Part of a small language model's weights: 285M parameters, no biases in attention or MLP.
Each number is 50 + 15 x the weight over its row's rms, rounded and kept within 0 to 99. Layers, rows and columns count from 0. The size before them is the row's rms in percent of the matrix's.

# q: layer 4 attention query, 768x768, rms 0.0305, rows 584-619, columns 96-191
# k: layer 4 attention key, 768x768, rms 0.0305, rows 584-619, columns 96-191
q584 093:62 61 74 28 42 30 61 49 67 31 64 47 36 51 50 44 73 33 84 64 27 54 48 45 48 39 58 58 50 53 41 70 24 56 37 42 42 56 54 32 62 76 30 40 80 24 61 47 54 46 45 35 14 60 77 41 61 39 68 28 55 49 39 70 32 36 34 63 53 31 56 39 58 49 41 55 61 49 19 12 44 53 41 34 66 72 48 21 71 20 53 77 20 58 60 68
k584 089:27 71 64 53 20 43 56 60 50 43 48 55 20 73 63 39 57 44 49 44 49 48 62 57 38 67 55 47 46 53 59 60 31 57 46 39 37 77 75 40 37 40 38 49 51 40 51 28 36 45 52 64 48 50 55 49 46 48 35 40 53 20 58 42 18 34 49 60 54 62 53 61 58 13 52 23 39 60 57 23 34 33 61 78 43 40 67 77 56 46 38 23 72 53 43 65
q585 095:50 21 65 56 51 49 33 34 37 69 66 60 49 41 45 53 79 25 59 45 49 29 64 47 46 62 50 48 26 39 52 54 61 62 48 22 27 41 55 65 79 65 38 44 65 54 47 26 56 66 60 48 49 45 58 37 46 37 42 45 39 61 48 59 41 49 47 45 53 44 42 59 70 45 55 83 31 68 63 47 54 89 39 77 52 45 52 48 43 32 43 66 58 36 66 30
k585 098:36 48 56 76 28 57 82 56 61 37 57 58 50 49 59 45 30 41 70 59 51 31 61 09 12 57 59 51 30 68 56 46 38 73 56 36 68 20 36 41 61 54 60 54 47 42 29 53 42 37 34 33 35 38 42 61 63 74 47 67 65 57 53 51 44 51 50 39 49 74 33 31 61 64 62 49 30 31 80 52 55 80 53 53 50 71 63 45 51 76 45 31 84 55 24 69
q586 095:22 60 47 40 48 55 38 28 40 61 49 44 77 59 44 48 56 13 52 38 69 70 34 33 58 63 49 80 73 31 54 63 67 69 59 48 42 63 23 65 80 48 47 45 64 43 55 51 20 48 65 36 58 60 59 55 54 58 73 63 45 60 73 46 36 35 65 54 62 42 49 28 33 40 40 41 41 65 63 53 43 60 79 58 78 43 77 38 49 63 36 43 83 44 24 42
k586 096:44 45 62 43 33 57 41 43 53 51 61 52 65 52 58 56 27 62 46 54 60 30 39 57 40 63 60 54 21 67 47 50 37 61 54 46 49 47 59 40 38 18 48 62 88 29 46 79 67 45 18 37 44 18 43 54 44 62 50 76 40 52 48 47 61 46 49 52 42 82 44 57 50 34 33 56 47 51 74 41 35 64 83 54 23 67 34 81 87 48 23 47 79 50 57 44
q587 091:74 38 25 53 62 47 73 44 35 62 65 47 52 47 58 14 70 74 72 48 41 38 25 54 29 50 52 19 51 54 48 31 28 51 34 48 46 54 54 42 47 40 57 45 71 68 61 85 60 51 34 35 62 26 41 64 75 67 37 58 44 47 45 41 37 33 53 63 57 65 49 43 35 45 34 39 49 75 31 61 89 58 51 42 59 31 54 41 63 52 42 20 57 55 25 57
k587 086:31 48 63 59 34 40 61 27 53 73 34 72 41 62 62 65 67 40 63 47 32 34 67 32 31 67 27 46 50 51 27 45 87 69 39 53 64 20 22 65 46 23 47 38 43 65 35 46 58 68 51 64 45 32 54 39 52 17 40 49 90 35 32 48 77 58 36 57 33 20 72 69 49 67 33 39 43 48 73 73 51 74 32 25 61 51 70 53 53 54 49 67 51 72 47 65
q588 097:81 18 47 57 25 43 38 53 48 28 27 61 57 77 25 54 38 54 42 57 41 58 45 44 52 67 70 58 54 34 58 55 39 38 35 70 61 49 31 26 34 50 32 35 45 53 46 46 32 54 46 73 63 41 71 52 59 55 60 48 91 74 58 32 26 37 38 48 50 70 67 36 55 38 68 63 49 49 69 66 63 36 62 51 51 49 34 49 31 72 22 48 67 54 44 43
k588 097:73 75 59 48 36 57 51 61 68 61 45 35 44 48 51 66 24 43 72 41 72 47 41 28 46 55 51 72 55 62 62 64 49 80 45 58 30 52 58 65 55 36 55 59 60 47 38 30 19 72 46 53 45 39 46 44 67 22 42 53 56 62 56 64 19 53 33 60 62 56 66 62 75 69 48 43 65 30 35 28 48 97 79 38 54 66 58 39 42 54 87 65 51 21 50 54
q589 096:60 62 55 56 41 49 39 48 52 43 62 62 49 48 43 30 81 42 38 46 35 29 74 69 34 40 69 67 30 40 53 49 67 58 70 52 56 71 60 29 63 48 36 54 37 39 55 60 13 45 71 55 40 48 73 55 53 77 32 38 50 56 62 64 72 42 49 42 39 53 45 33 48 64 40 73 34 25 51 34 31 19 25 41 55 57 45 54 37 51 66 54 51 49 74 49
k589 097:30 67 58 56 80 74 42 50 72 65 66 58 35 60 65 59 32 86 53 43 35 29 36 84 20 46 44 64 70 45 62 40 36 54 61 54 64 73 61 54 31 65 55 52 71 53 47 35 53 49 45 79 67 44 47 37 38 45 63 31 42 42 50 56 39 48 34 34 67 29 69 68 32 38 50 47 59 50 39 70 72 61 58 70 27 50 25 67 51 75 55 61 55 51 55 66
q590 096:56 43 42 68 39 41 40 41 30 66 36 42 52 46 53 69 58 73 40 56 48 56 51 60 30 66 54 53 43 43 28 54 52 38 29 24 38 34 39 38 37 34 41 52 37 44 58 38 59 29 56 28 93 27 14 37 58 31 50 63 49 33 50 37 55 13 63 22 75 62 38 66 39 34 33 79 45 50 48 53 49 29 49 56 49 53 28 38 34 36 43 76 20 29 59 45
k590 096:45 58 93 42 33 46 60 42 65 56 25 62 68 68 52 59 52 57 49 16 72 86 55 48 52 22 57 22 37 38 56 35 50 53 16 79 45 60 38 45 38 56 57 54 60 37 55 50 55 77 54 73 27 48 56 35 30 53 36 47 27 49 06 44 72 62 42 56 35 61 28 63 38 43 40 26 67 67 32 76 60 35 60 24 70 19 45 42 58 52 41 73 53 37 61 57
q591 092:50 50 91 49 58 50 44 40 43 46 52 56 40 59 45 54 52 29 46 59 41 44 57 73 62 25 41 52 55 29 66 44 63 65 39 43 38 42 40 26 61 77 52 45 52 32 54 42 84 40 54 55 53 34 34 58 71 59 29 39 49 56 34 51 53 25 52 40 33 39 56 58 65 65 95 76 44 34 50 38 44 48 17 42 61 50 71 44 65 30 54 46 17 58 30 82
k591 088:50 49 23 50 62 60 29 59 95 55 37 50 73 55 58 33 43 55 57 50 72 50 46 12 38 48 22 80 58 52 28 75 40 66 37 73 46 56 34 57 49 45 64 74 58 43 42 29 47 59 60 43 55 42 05 53 53 38 59 58 27 34 47 73 63 65 44 47 61 54 40 63 38 36 22 36 67 42 49 44 63 60 52 55 46 61 28 74 21 60 79 47 34 41 63 27
q592 100:14 53 55 56 48 45 70 44 60 59 66 26 41 69 64 58 57 61 52 49 50 48 56 60 53 41 44 46 28 51 79 21 52 68 39 57 42 52 48 67 76 56 41 44 61 55 73 67 45 48 50 81 38 66 74 99 73 46 52 42 44 41 46 46 34 78 52 41 40 25 28 52 57 55 67 40 14 46 60 57 42 69 57 65 61 37 45 43 64 00 14 46 48 63 38 37
k592 101:70 68 29 63 62 45 57 39 34 76 49 39 58 65 33 13 56 40 61 57 40 12 43 44 37 36 67 51 47 47 28 43 50 23 34 59 58 81 45 63 55 38 37 67 44 19 36 66 55 37 21 32 37 49 23 58 50 45 49 81 56 50 50 54 39 63 34 37 58 56 36 36 33 58 16 48 54 31 93 41 34 64 35 41 33 39 61 61 73 65 44 68 59 50 92 74
q593 102:57 41 52 52 78 18 49 36 49 70 55 72 81 43 56 51 68 52 54 53 42 57 35 36 71 52 74 58 76 53 35 60 49 27 52 34 42 58 44 52 66 34 42 58 35 66 63 46 68 66 64 54 51 49 26 59 38 69 50 45 40 33 65 25 56 56 44 24 46 48 42 42 29 26 37 17 45 43 52 61 45 58 24 55 52 45 36 58 71 32 63 58 49 51 50 39
k593 093:41 39 59 39 22 43 52 51 34 28 31 80 56 58 44 54 44 41 60 51 51 34 43 35 27 43 44 44 37 46 49 84 51 28 34 70 31 44 54 27 39 43 66 41 53 38 46 44 45 50 64 19 46 60 49 64 52 63 64 53 78 43 32 44 56 61 66 48 39 51 18 35 76 47 51 58 56 54 56 78 55 57 67 55 42 35 55 51 52 53 55 42 62 49 80 50
q594 102:72 71 48 66 54 45 66 39 44 75 37 60 87 53 44 65 40 61 34 54 40 47 68 44 50 44 37 42 47 35 74 71 38 63 76 36 52 58 50 54 62 26 33 54 46 48 46 67 42 55 48 51 47 50 22 31 46 53 45 57 46 61 24 46 61 43 53 51 47 44 56 67 46 42 68 50 50 33 41 60 44 44 47 62 37 55 80 65 46 53 61 75 37 31 36 62
k594 100:47 49 31 44 64 48 64 60 45 56 71 35 22 45 43 77 47 38 32 75 53 40 36 68 25 70 75 51 31 66 40 68 35 49 41 35 68 20 60 55 46 66 64 48 33 37 53 68 55 44 51 66 51 59 13 66 46 38 72 40 33 36 27 40 09 80 50 45 63 45 54 47 49 66 65 48 22 45 42 11 43 40 39 51 58 67 45 44 26 70 61 57 63 58 39 71
q595 100:40 14 48 49 48 52 62 24 71 38 33 21 66 69 42 35 73 56 30 33 59 60 37 41 47 40 41 54 78 71 54 93 75 67 57 52 40 34 12 48 39 66 64 27 46 35 20 02 47 44 70 39 46 53 59 61 34 29 28 39 49 58 47 41 53 54 32 53 67 65 62 60 69 28 30 58 39 60 24 45 51 32 60 54 27 49 34 72 79 41 54 60 59 36 37 63
k595 099:59 61 32 53 15 35 53 55 46 61 56 47 85 58 38 45 59 36 35 41 68 50 59 36 62 58 53 41 47 32 44 60 40 73 51 68 45 30 55 45 53 51 63 49 33 34 63 46 69 74 37 22 22 14 45 65 44 47 40 43 64 66 53 68 57 09 79 64 51 73 36 35 71 16 52 85 47 38 70 24 65 30 34 42 50 35 51 51 73 54 80 49 65 37 26 70
q596 102:62 25 77 29 32 29 51 45 43 72 75 60 34 50 43 74 49 70 72 46 34 23 42 69 48 69 73 43 44 80 63 48 53 50 41 26 54 46 43 51 33 48 60 24 34 38 63 28 53 66 78 29 62 38 54 39 49 44 43 70 74 67 54 18 11 67 57 51 63 55 40 60 54 66 55 18 56 54 43 68 72 48 40 53 55 63 58 54 21 71 47 54 59 57 59 61
k596 096:53 62 47 63 48 85 51 69 28 59 27 53 40 68 29 44 72 60 69 41 52 36 55 44 43 76 33 36 56 21 30 63 50 77 38 70 77 60 36 79 46 48 53 42 68 67 34 57 54 70 42 68 68 48 42 08 52 24 50 26 81 47 56 75 47 31 48 58 28 75 59 43 30 61 36 48 31 49 45 43 40 52 42 70 52 40 65 57 53 67 55 46 62 51 28 63
q597 100:45 33 21 57 59 62 50 41 35 53 42 70 64 50 38 50 52 59 31 31 32 33 52 51 28 67 43 54 68 55 43 48 22 66 41 49 52 43 62 81 61 39 31 57 58 62 45 51 29 35 71 55 52 52 22 49 62 54 22 36 90 68 36 42 54 42 48 39 41 55 68 47 50 41 22 64 41 29 57 40 46 27 88 39 34 41 40 51 18 66 66 34 24 45 45 57
k597 096:65 37 71 37 58 59 13 38 60 50 32 38 47 57 47 63 41 46 63 41 56 61 60 59 34 21 36 53 54 72 54 54 56 14 40 42 60 41 42 30 77 54 40 63 39 71 53 37 40 43 76 52 46 60 59 15 19 25 69 32 73 25 51 62 56 40 29 59 69 50 74 50 63 62 37 31 52 45 28 51 27 51 26 53 68 45 56 47 79 80 40 70 73 41 49 85
q598 099:32 59 34 46 30 53 17 61 55 68 59 72 25 45 76 54 49 47 54 53 48 58 33 45 68 42 53 45 68 68 56 43 52 52 41 13 23 40 38 48 48 80 44 38 39 34 41 49 45 67 40 37 56 43 54 49 61 51 42 15 89 55 46 69 45 57 61 35 47 14 45 42 78 63 19 41 33 47 64 47 43 60 48 26 72 35 30 52 48 49 36 34 78 46 68 40
k598 097:82 33 26 45 51 67 48 58 44 49 94 79 61 35 55 62 34 45 35 50 66 48 70 44 58 30 22 75 36 71 72 46 26 69 60 63 53 29 61 39 28 56 34 49 61 58 47 28 55 57 65 30 64 51 39 54 51 78 69 58 32 67 61 45 34 46 70 55 58 61 45 31 55 58 58 48 84 40 57 55 60 23 58 21 51 55 50 36 34 56 61 81 30 53 58 61
q599 096:63 35 36 77 43 42 51 53 19 43 41 58 62 22 48 28 64 75 29 54 38 74 43 52 13 72 37 47 78 47 56 36 47 68 44 49 71 58 50 34 60 25 49 50 37 67 73 52 51 80 76 43 76 57 53 30 53 35 50 19 68 88 53 34 48 67 27 30 48 40 56 67 50 43 55 41 57 30 75 62 65 43 55 38 61 43 61 48 39 39 53 41 45 53 84 39
k599 097:67 47 76 51 42 52 71 56 48 85 48 60 39 71 38 35 50 25 36 69 68 43 45 68 53 58 57 01 60 20 71 62 43 61 39 50 27 51 43 52 24 47 49 33 31 44 22 39 54 50 70 41 52 67 51 51 34 65 47 41 66 58 25 30 70 64 80 33 35 15 56 90 68 39 29 28 67 36 29 63 35 78 45 70 66 62 46 27 41 35 32 50 39 52 49 31
q600 107:38 82 41 47 79 44 38 45 42 51 43 58 27 54 61 60 40 65 38 39 67 66 32 82 56 92 73 41 35 70 53 49 38 24 37 46 35 65 34 32 66 47 42 29 59 47 70 41 29 51 54 37 23 46 40 61 18 30 53 31 50 35 29 52 53 35 56 55 41 89 45 28 51 66 48 15 35 43 33 64 65 39 58 49 35 47 53 80 27 84 54 58 59 35 37 70
k600 107:82 41 23 30 45 65 44 38 35 39 51 34 47 60 36 61 36 40 56 52 54 70 59 35 37 58 36 22 38 46 40 43 70 64 51 48 62 59 28 64 26 70 37 47 71 26 44 23 60 57 36 74 72 45 43 38 26 59 31 65 18 56 29 48 45 46 43 62 52 38 62 42 54 72 51 42 36 38 33 70 56 42 18 68 24 57 48 50 54 55 61 40 43 66 53 66
q601 099:67 29 38 44 56 50 72 53 29 35 53 58 69 79 35 35 66 56 22 64 26 42 44 41 38 44 42 45 45 39 25 65 42 31 40 45 54 82 60 67 32 64 54 63 17 32 54 28 44 45 45 52 52 41 84 47 45 41 57 32 47 55 42 43 59 41 65 39 10 20 69 36 90 68 64 59 27 49 34 46 46 41 61 40 47 28 51 55 41 62 43 56 26 18 67 54
k601 102:82 54 38 53 25 30 66 59 47 55 62 58 69 53 41 33 61 43 77 76 46 67 51 37 60 55 60 35 44 64 72 41 38 41 47 58 69 47 57 83 48 66 32 47 77 43 39 35 64 34 57 73 57 34 48 44 51 47 50 45 42 59 55 52 58 49 70 66 36 45 27 52 70 67 58 53 30 65 42 54 49 65 67 47 51 38 75 74 57 31 46 57 29 47 56 51
q602 101:58 62 52 61 89 32 45 64 45 52 35 65 49 41 53 42 46 44 59 36 55 67 69 43 42 32 42 28 00 50 61 30 64 47 29 57 64 63 55 36 38 43 58 53 59 43 28 80 34 68 61 28 48 67 58 31 47 44 43 46 41 43 43 66 31 25 66 42 55 27 32 42 67 47 32 21 16 26 53 70 47 30 50 78 85 46 75 51 33 48 34 70 50 86 74 66
k602 098:65 74 59 52 46 49 40 52 66 63 50 62 43 46 42 66 41 56 80 82 54 79 32 34 69 53 41 37 33 36 59 38 39 93 59 62 41 49 49 27 40 64 55 33 44 73 72 75 43 65 43 51 50 83 56 29 47 41 36 41 24 54 59 66 81 67 75 69 53 48 67 63 12 24 65 33 71 46 17 49 43 27 67 31 57 49 36 55 26 69 31 39 18 74 34 45
q603 102:85 74 66 27 44 68 61 62 53 48 46 43 74 54 62 60 48 44 50 60 55 46 52 43 38 43 25 51 46 57 58 71 71 60 45 49 55 58 36 78 53 54 48 54 30 38 36 52 34 45 65 78 46 49 56 14 42 31 55 27 54 36 65 47 46 50 52 78 77 61 37 55 44 67 32 83 85 69 55 51 44 43 58 43 33 54 55 40 28 56 72 58 48 64 46 79
k603 097:47 35 69 49 56 76 30 39 73 44 19 36 43 75 52 23 46 61 49 37 34 56 54 65 59 47 62 58 54 60 52 43 65 58 43 35 51 66 39 71 39 41 74 61 49 56 53 27 57 50 21 77 45 43 65 33 49 56 54 46 73 48 21 53 73 69 56 50 58 44 69 51 45 52 49 38 42 62 35 65 43 47 60 60 39 70 62 45 99 49 69 51 70 48 51 65
q604 097:22 40 46 44 52 36 43 73 70 40 67 42 49 52 63 52 38 29 29 25 56 38 49 35 62 51 27 44 77 60 73 55 38 43 52 52 60 41 37 48 46 43 60 32 43 73 43 30 43 60 55 59 53 65 88 72 50 53 42 72 68 33 31 44 70 42 56 56 46 31 32 71 55 48 50 46 53 45 54 43 47 46 52 49 62 69 23 64 82 53 60 68 59 45 30 42
k604 100:90 67 62 34 37 44 60 59 47 54 36 39 33 65 72 18 33 66 82 75 48 38 21 31 42 35 42 38 77 47 34 73 69 24 56 50 33 35 56 42 52 09 55 78 29 33 63 47 64 49 28 61 49 35 47 43 38 52 46 44 53 48 82 37 55 58 45 33 48 80 43 44 48 52 56 14 35 49 93 58 38 18 59 10 53 56 63 21 49 58 74 38 64 27 68 34
q605 109:54 20 54 41 47 57 40 63 35 55 45 52 46 39 27 65 74 13 44 52 49 30 40 29 47 38 67 60 27 37 50 65 45 47 40 73 80 61 64 46 63 53 39 59 61 41 55 41 52 83 62 25 54 53 38 67 39 53 60 48 53 56 40 53 27 59 62 39 62 54 72 74 48 49 59 40 38 51 44 28 47 52 28 47 53 63 26 22 36 65 64 43 45 29 37 44
k605 109:58 44 64 63 44 61 59 39 29 27 64 37 65 50 33 48 38 52 33 52 43 43 58 68 30 71 54 54 35 43 77 67 45 57 30 60 76 43 57 48 47 56 48 67 59 48 13 38 48 75 62 62 39 31 45 51 60 66 41 41 56 61 39 50 33 43 54 51 63 43 50 36 38 43 37 42 43 47 69 32 43 39 66 63 16 74 49 56 51 61 77 29 44 33 42 47
q606 107:42 50 69 56 36 52 48 41 63 38 30 40 35 73 69 64 36 55 49 76 28 43 43 57 23 65 59 65 38 54 59 64 50 51 34 54 51 39 47 76 24 53 66 92 77 48 44 31 34 70 60 36 79 40 44 31 55 41 63 44 39 42 48 62 39 46 53 43 77 54 67 50 73 39 55 57 70 52 41 39 42 36 52 78 29 59 45 34 48 71 52 23 46 25 69 50
k606 107:48 66 49 38 56 57 49 51 35 56 54 37 31 69 50 44 68 91 56 22 37 52 47 60 68 61 69 42 09 51 49 55 46 69 48 25 51 34 51 46 45 47 44 42 51 44 46 67 76 42 52 51 43 59 58 47 31 61 47 47 59 75 44 23 60 50 58 41 22 58 41 21 36 54 64 27 35 37 14 17 63 55 46 76 80 81 38 65 84 49 52 71 68 47 26 56
q607 108:64 23 35 63 58 82 37 38 38 25 37 61 48 50 17 54 70 46 87 30 43 54 74 56 57 50 40 72 77 57 53 83 57 40 53 25 59 49 18 47 51 74 36 55 33 45 44 70 51 36 43 49 40 60 48 72 45 29 51 51 46 42 67 29 58 47 53 45 58 39 65 59 67 47 48 66 06 99 42 53 33 29 33 46 53 51 48 33 75 32 34 31 47 66 65 40
k607 105:69 20 41 61 48 42 42 45 29 68 28 55 76 53 47 54 39 12 40 45 54 86 23 41 74 28 41 43 00 49 86 52 56 43 56 47 40 44 50 41 32 31 45 42 59 26 17 53 68 54 46 53 53 46 39 53 83 38 44 42 52 61 55 85 50 74 68 51 44 71 31 56 21 68 71 39 48 37 63 20 83 58 61 51 51 46 53 64 36 31 57 36 59 56 42 45
q608 103:12 39 71 51 50 40 23 19 60 36 26 55 32 26 60 42 54 34 30 60 66 56 55 73 63 41 42 47 66 76 38 45 55 35 68 54 56 27 32 35 44 55 46 88 73 49 62 39 34 61 62 50 50 46 16 47 55 48 38 44 40 60 26 38 57 32 43 73 24 66 46 49 50 57 61 58 81 26 55 27 24 63 19 50 24 60 29 33 30 27 78 30 58 45 61 51
k608 106:69 46 28 65 53 62 89 52 48 64 69 64 65 54 49 51 53 51 67 64 48 46 74 20 72 78 44 44 51 55 54 39 59 45 71 34 80 67 35 34 38 56 55 39 61 53 46 38 43 32 56 41 64 40 75 73 39 29 39 56 42 33 64 74 39 49 41 14 48 44 47 81 29 54 39 51 47 61 63 12 61 58 31 43 50 72 10 46 67 35 36 61 45 12 84 39
q609 104:56 50 68 77 57 68 81 35 33 48 45 53 60 50 46 38 23 40 63 32 09 29 35 40 56 41 63 71 55 31 52 51 32 21 45 47 51 59 30 38 63 84 60 61 37 77 38 64 49 67 33 56 49 53 23 68 41 43 51 53 61 57 42 20 46 35 57 76 25 55 79 74 75 45 36 54 57 39 42 40 59 38 39 32 68 64 71 60 65 56 65 25 52 53 75 57
k609 102:72 26 78 69 51 44 39 52 60 42 57 24 50 50 66 36 35 30 50 45 51 79 35 73 33 40 11 55 09 42 54 72 44 70 65 72 47 35 59 66 43 43 66 14 60 38 42 36 35 64 54 54 69 50 64 44 36 59 37 40 41 60 56 49 34 64 53 30 67 70 55 60 24 28 71 48 61 22 53 33 31 46 58 60 26 45 53 78 48 31 40 51 38 47 60 60
q610 103:42 34 62 36 69 69 73 60 77 83 49 25 64 37 74 53 60 10 82 81 74 17 46 39 70 57 67 40 57 46 43 52 63 42 60 70 42 65 24 57 41 48 42 58 42 60 42 41 46 59 68 68 45 15 56 59 25 67 51 54 47 17 51 36 43 48 46 57 68 34 54 57 43 37 53 32 62 79 50 54 40 70 54 45 37 37 50 55 42 26 38 49 38 60 81 40
k610 101:50 44 60 39 29 65 51 50 43 47 32 29 74 41 44 53 28 51 64 45 44 39 52 28 40 53 31 50 82 39 78 54 33 50 18 39 35 76 52 66 74 49 64 48 51 37 62 45 74 34 57 54 47 46 54 42 42 38 50 54 52 59 60 33 39 54 49 68 73 67 43 44 42 56 66 54 43 51 49 56 52 58 57 71 25 59 52 44 52 50 45 59 50 46 48 78
q611 102:58 72 44 53 69 65 65 21 56 46 47 58 58 59 55 47 49 70 66 57 43 68 40 48 49 61 18 75 59 41 50 38 76 54 45 33 48 62 63 31 62 61 51 30 45 83 41 49 80 34 59 54 22 49 48 56 46 65 38 19 32 45 71 77 62 33 55 33 54 42 72 84 62 58 62 66 51 33 41 33 44 25 69 29 56 57 32 33 55 62 71 74 31 56 31 54
k611 101:39 51 50 52 45 72 35 45 47 31 11 61 71 41 55 61 39 58 56 21 51 53 70 51 53 79 16 37 62 61 39 49 55 27 13 59 46 45 67 62 08 49 52 44 69 78 53 50 53 45 36 53 50 32 53 50 56 68 37 42 69 67 73 31 72 76 54 58 57 46 54 33 83 68 50 45 53 69 38 49 69 42 47 42 39 39 47 58 25 79 42 56 64 49 36 37
q612 112:41 55 80 49 77 47 76 60 21 96 37 46 71 57 45 55 35 33 68 59 53 36 61 47 26 40 35 54 45 50 45 67 65 50 55 66 69 59 57 37 39 50 44 46 46 39 44 49 66 49 28 38 76 77 38 36 56 37 25 51 65 74 42 15 53 53 55 44 49 23 75 41 42 62 49 37 46 27 57 53 72 95 53 69 52 55 57 71 36 50 52 27 48 48 46 49
k612 109:37 62 68 60 79 61 37 25 35 58 66 59 46 42 59 41 53 42 49 57 32 40 38 64 66 64 58 54 48 69 49 72 62 61 41 39 65 43 31 64 73 44 78 38 61 61 53 72 19 66 68 57 55 37 42 33 51 41 69 60 44 09 40 46 31 52 31 42 30 69 49 65 39 71 69 41 41 81 47 44 48 71 51 59 33 38 51 40 88 66 63 42 39 55 27 39
q613 110:67 60 37 37 62 56 72 44 67 49 65 38 76 44 64 33 47 73 28 47 45 45 64 48 54 37 65 51 57 41 48 64 39 40 35 29 48 37 71 23 44 33 68 49 61 69 47 67 40 24 47 39 78 32 55 21 56 56 29 46 51 51 36 56 38 35 47 59 39 51 56 49 48 41 19 55 57 54 44 32 59 60 48 55 49 56 63 47 56 49 50 37 64 33 51 45
k613 114:46 55 18 64 58 56 51 67 29 32 72 51 46 50 53 51 50 52 51 50 61 53 61 41 42 35 72 49 36 52 69 70 54 54 70 65 30 67 58 30 64 23 61 60 56 46 60 18 52 46 49 58 47 55 60 65 43 43 66 78 30 48 43 48 59 39 61 83 54 57 33 54 70 40 69 78 39 55 40 33 62 55 52 63 30 53 45 44 65 53 57 38 59 32 36 62
q614 105:40 35 66 58 58 65 53 58 68 67 65 47 53 45 60 18 35 28 60 71 65 36 48 26 67 38 56 26 67 43 51 78 55 83 63 57 69 56 60 24 44 07 45 58 68 79 64 66 45 33 40 32 34 73 30 52 55 52 40 23 39 55 53 59 40 63 67 48 32 57 71 43 51 51 36 49 65 34 51 68 39 48 52 57 44 56 43 67 67 45 64 65 36 68 58 63
k614 108:37 36 41 49 66 64 60 44 44 63 39 44 68 44 39 48 39 30 60 78 41 40 78 76 53 11 45 35 76 53 47 69 39 42 51 61 47 57 47 41 55 79 42 45 24 54 52 35 52 42 63 55 52 69 57 38 53 25 35 79 42 24 41 80 39 48 47 56 74 68 64 28 94 53 77 36 42 49 40 58 31 44 63 43 32 30 38 34 62 44 67 52 60 62 31 46
q615 105:39 26 43 59 39 47 43 27 72 41 32 50 66 62 27 27 47 20 57 59 46 33 47 43 65 46 23 74 58 75 40 78 81 44 41 71 68 59 26 38 51 34 53 63 21 56 27 42 27 44 52 42 31 61 42 48 57 62 43 61 40 53 55 34 27 38 14 32 58 46 25 64 45 42 53 31 78 59 63 35 65 47 56 42 33 59 44 54 41 75 65 26 81 70 54 45
k615 108:41 37 47 55 77 68 67 44 48 41 58 66 59 53 32 78 76 59 57 36 61 53 61 51 45 48 57 45 56 25 49 48 72 51 60 47 52 82 84 49 49 65 65 59 61 26 47 43 52 46 60 28 47 51 31 31 65 47 56 62 60 51 15 55 50 74 55 49 57 33 11 72 47 66 39 68 49 37 96 48 60 36 52 60 56 42 65 47 32 66 61 58 55 41 31 69
q616 110:43 38 62 28 16 38 43 47 33 47 38 31 48 42 44 58 81 44 37 34 61 34 34 47 55 47 53 43 56 58 95 30 37 31 28 51 74 42 65 48 67 51 65 58 41 49 63 66 71 48 41 44 65 63 32 38 66 67 34 44 49 47 44 52 45 85 46 51 58 56 35 59 83 72 62 58 37 68 50 47 64 30 56 61 57 56 88 31 63 32 41 35 70 38 45 60
k616 106:60 69 48 35 71 40 49 38 35 19 79 53 41 65 46 63 22 56 65 36 57 30 76 39 43 43 70 41 34 62 61 45 58 66 48 29 44 27 38 23 24 37 33 56 41 56 50 63 37 56 69 22 50 62 59 38 47 29 39 58 65 70 31 60 51 50 70 48 25 31 47 61 42 49 60 45 53 57 42 37 50 54 24 74 35 51 29 39 52 42 43 53 47 40 89 54
q617 104:20 52 37 51 60 51 46 55 29 64 34 49 58 48 44 55 82 45 47 39 44 40 30 29 51 51 44 65 66 53 36 34 54 78 57 55 57 69 20 44 43 49 74 59 37 27 27 56 51 50 67 47 47 56 47 48 65 52 42 76 42 45 45 34 33 59 56 43 42 50 53 37 79 43 75 43 48 33 50 44 50 41 40 79 50 56 66 42 58 32 76 33 64 70 86 51
k617 101:58 47 16 54 68 46 46 56 71 49 60 54 59 32 30 41 66 61 56 30 19 55 56 25 65 43 41 55 33 52 27 62 57 81 54 57 44 51 42 54 44 40 35 54 60 67 34 75 51 59 36 57 33 51 52 90 59 43 61 73 50 47 43 49 67 53 55 19 19 65 26 25 36 60 55 49 58 38 54 52 52 72 36 28 49 52 74 64 74 26 56 61 67 65 51 58
q618 103:39 46 49 62 59 52 43 60 49 27 29 64 46 56 44 51 30 48 39 45 55 58 59 62 61 68 40 89 25 33 47 58 37 54 47 47 51 64 68 34 53 46 39 74 54 41 65 52 39 59 48 54 52 41 65 52 31 68 33 65 62 46 47 66 41 72 58 58 00 53 47 54 49 50 42 65 67 64 54 55 40 56 38 36 67 71 36 73 88 54 53 48 62 49 36 52
k618 100:40 32 58 22 59 53 67 54 51 40 33 39 76 45 54 52 61 56 43 51 32 81 37 51 50 57 46 57 46 52 45 41 73 45 64 85 50 52 51 70 40 67 49 38 52 47 31 24 66 41 55 56 64 38 46 68 57 43 17 60 26 62 54 50 63 55 44 63 24 45 47 30 78 53 33 52 78 68 78 36 58 41 46 70 22 46 59 40 37 41 11 42 40 57 33 50
q619 109:75 44 25 39 24 39 76 59 40 29 46 54 75 52 49 23 46 43 70 40 67 41 43 41 20 47 49 41 77 46 48 57 41 33 65 50 67 41 58 32 41 40 79 56 64 81 40 27 77 29 36 81 29 48 60 44 73 70 57 61 65 30 48 57 80 43 48 54 64 17 53 65 59 39 64 38 52 60 61 52 54 15 33 44 50 23 41 65 64 71 70 54 31 60 40 49
k619 110:45 67 47 65 74 56 43 47 68 60 37 53 81 48 38 41 75 61 40 43 79 62 43 50 45 48 65 51 44 51 64 62 66 41 44 49 49 54 58 56 45 29 39 33 32 38 69 81 68 52 84 23 32 47 70 18 58 40 59 25 56 26 78 25 59 65 26 37 58 46 65 51 52 15 46 42 49 49 35 39 58 62 56 61 77 33 47 50 50 67 76 73 44 31 45 32